Weights of a small GPT-style language model, trained from scratch on English Wikipedia.
Architecture: RMSNorm after residual sums in early layers and before blocks in later ones, rotary positions, no biases in attention or MLP, embeddings untied during training, normalized queries and keys, shifted keys, gated attention, a norm on each head, value embeddings, hashed n-gram embeddings, a smear gate, capped logits.
Each number is 128 + 32 x the weight over its row's rms, rounded and kept within 0 to 255. Layers, rows and columns count from 0. Numbers have three digits each. The size before them is the row's rms in percent of the matrix's.

# up: layer 8 MLP up, 640x160, rms 0.0874, rows 209-217, columns 0-159
# down: layer 8 MLP down (transposed), 640x160, rms 0.0739, rows 209-216, columns 0-159
up209 096:104127110071148146113161135180063095134127160092130091147130117139095154121093160085111130116144157090064142149120144082175131118067199139041160083135122123162129145148138113106121145156163113075068082217082209153146135132145145162119120185177115163191147125182132115109134126108068098086124092126112131126121130099131148118156185110134163181177107159135152126153157139166146119108166143124155168111135100133071122175093158175067131115075113080075131146124096135075118125121107156
down209 110:121127105146112116134115150128128120103148145127138122126122118122142130135123130119142141135116124120119125127144143130138130125097120142118140123128125120125148135136138117128142133143142142117130120131132128138109133137136101153119137136110130119124112136126118146115134126140117157120122122138126118132121138136160127140135151127119133146130126128115148136112120132143112150122111121124150112116134137121140108126126109095000126146115138142149127116100130117104123121134137133
up210 100:178151139104124122119142125106108119192101129121111129083095070139132161160100170089088170139135138122112139111129123204079154142135087163088140116109146168242148119148146167129146158116127130117128129101115107163085107059102159115132143107110156112056160089176111132131150139067132099127110070249148161129150098129149113176210128089119115093178114133085199124114117133184171154132087119188116122155120164157171104104153129113106099075128120132112118103129140131139103092175095087
down210 103:116153121103101131166172147139104131086159111101118152119150161094136112137136094098116147134094147112119147159111105105175144099107188118133101104158112113106108091150113144119099152136152061131151096105116172114157139120091129133062112133120136160117178111098106093172119138124131121133136076108135124143086133165140137149205133106094113120159114123156122101110147135115097119131158160085153151166189152163143143148118102132000139124098114126136100171113157111103079140087178167
up211 103:111083094153171134128132158119107116113115148120078150101125123132107207095114123136109120105177149114100180154177151060115159132098149119107149123118130134175130123194145098126135071139101141125137124119123203163138078159119126146145141166187071045119212172149168083089141154113160091094133091188087074094177161110180099158111117098085145136195098128196164110083096146135079179105136132136154103110123113158122165127167129098079133120133164123051151114143125117096137135180118171
down211 109:126116125141136131137128114094105106104140155120116143131152122112105098103126138104107152130113129124109121114127149137133135091133136128125082132107116106115147104102146115129111134126097131146111121115100141119152161104139114141087143132130142113136158081139169117133156123123118137145101115127140138120108146106143127125151109124093118161150122107099135093137148145109134148157153125140123117123132125115150123125140124094000133151142134137150129143125142125112127127105117117
up212 095:200106174088111128107126139177110147172140120115107145107101140068177181146098183147078117099070107148136179108140155132117109160156104119144109123117154116109128135132187097117039113108139165072148096190142159143140114140070086124192078077157187112123162120146089113161056116149065107173127159180174159158121136123161072158175133092128169091152085117159126141144189147133114177127158113176173160098124093128134080130102114108095148133071129094120130085127179170112127124112103123
down212 100:122136094127090132124146137125140105112096102149123119117095156112100140142108096168084159132170125134159094130165131142112134137133153080111129107159117177149099154127066129152160124138150143119177136129152147061118084115168103108134131102144084161148168089133160140155154139063168188110196098181129116072172087185093138098127155098151148109167127150117162117131133129119144164125142206120115128163156105118131159141115102153000184091173117173067113209112129114099094119129153135
up213 097:129137150130182110105149145109108105133099085186141173181119055067078147156111115152115166134123135147130149121125131125123143093101108100174115097137139118130082144159104087136152135113106124170132156120148117159131162109147169125141151169114123190122123156126079081145044078122107085150179152108075086142082144142078110137126109127138177081087103154178159227148118143092060129050115192146136083178103099128117099138122139153100113183124089134121144150204119146099089125160047154
down213 105:144129128075129215064110144153187142158126107078167177131154169123123099136096139148118120143164098168176140097156147115100155098168144125132123088164129083145216134128144182059100142164139116140127133168127101112092124181176102108133161114191112135126146129150136176090143140057152126106134138153138093093147135136141120164108118132138129139106107162087138079131161160119136111099148127117169110089129147112109173137183081080008125115106117122093100128069101083106043054105126152
up214 101:183074164106148134085091150083131140126098125090163085082143179166135184150134126093121129162122148125171080149104087102129151162131172101111135094137150073146208082170147163187141135162149122105119043141184129155150161070126110124135131175141110181112150125187086113134123114164176153092109110107121098170121102092148107139109093089121145056166067077123123159121142116166127128129052128159115108116104155121102189151172092118115153100062158179091115139085130078149134140165126088
down214 094:072180132143118118130155158169083137101191100200118139160167086137135155126105115180094114161099142148114104101118104129132133134125092143054125121116058117081022126123150136175151117096105135112126051165118125167122130160111164167123178119129114193124110099132171139118098152094111084112101126181166129133130169143149123093156116107114083156129085137194117091136119160107149089099166106183145133127116139130093072142089124179017096146111152099120188112169120140082152142103152082
up215 099:103121196120134145135116054096106120129215101196082123116100129250106143060059189122173182150159122151083141066128159150146148135094155110142140127161100126129145161090174087077102158122132111094094081133077119123109106137123129063179131127117125156095172096160163107105178082093144136120102129131146147107134122114142066111159123058115159165125108088138133142140146122102145150146164128175117109143099159144159164054116104126121117126090161152146090148116088151114169129134080111
down215 093:126126125135161137126104129166150163126105116089118120131110127103123115133178127128074118121117112113132146129170144154154129124146068121144119182136123126164123123161117148136076137101091114166156130124152131154061113126140154042123138132124114140139105123151118112056109156151102090136168109076131118086087165132143078121115150077091150147102106150131122113134130140122160111131093148076129114084134126160126139191071133195000109128156095122118138092140118099087122126106163095
up216 096:082107151189146117126099155142127095190169088123130139127138108107145142143160131090102117158160147123099122102137090152108174053110137073135089144138139089089114183158108124156061085138105136168131159117059069127093146144144136098098111145180136144098147144077001087105106112132098152072092143115110080116098141163131080174113177096197172131088061103164098145139048163127118124082155148146112119159083125091103113116087111123132161127087168170135108136172126160116133111134133129
down216 101:122179131067117132110141137175179103128075148116121111096150138166124156134099120126141115087126117173108142134146159122170100121103165153161144122105159186177119099128107085097171125100189123100156118161159156135113122080155101139112153118137121090173081126191137167115161138101146114121159119146128099140156087121123129163096135118153138109140162182132133149111182082131190098118149185100161156097169130110136118134130148158255110156161075126089123152120159076137174127108117139
up217 106:169161120042139075117124173118164151170130085129122100170120117080119193165120163122119128082124161146111177157144083079081131193132120100158124125086148122142118158177193103108146083132169129102094132141144135165116140093094124117151131136137117091065112077171111118150109140142111116133166079147121103121126110138202101070093091146138174132101096066127114190165121163127133207120092169179125082118130129150080149154124074057103150122142161133135110129171178144104137144198103193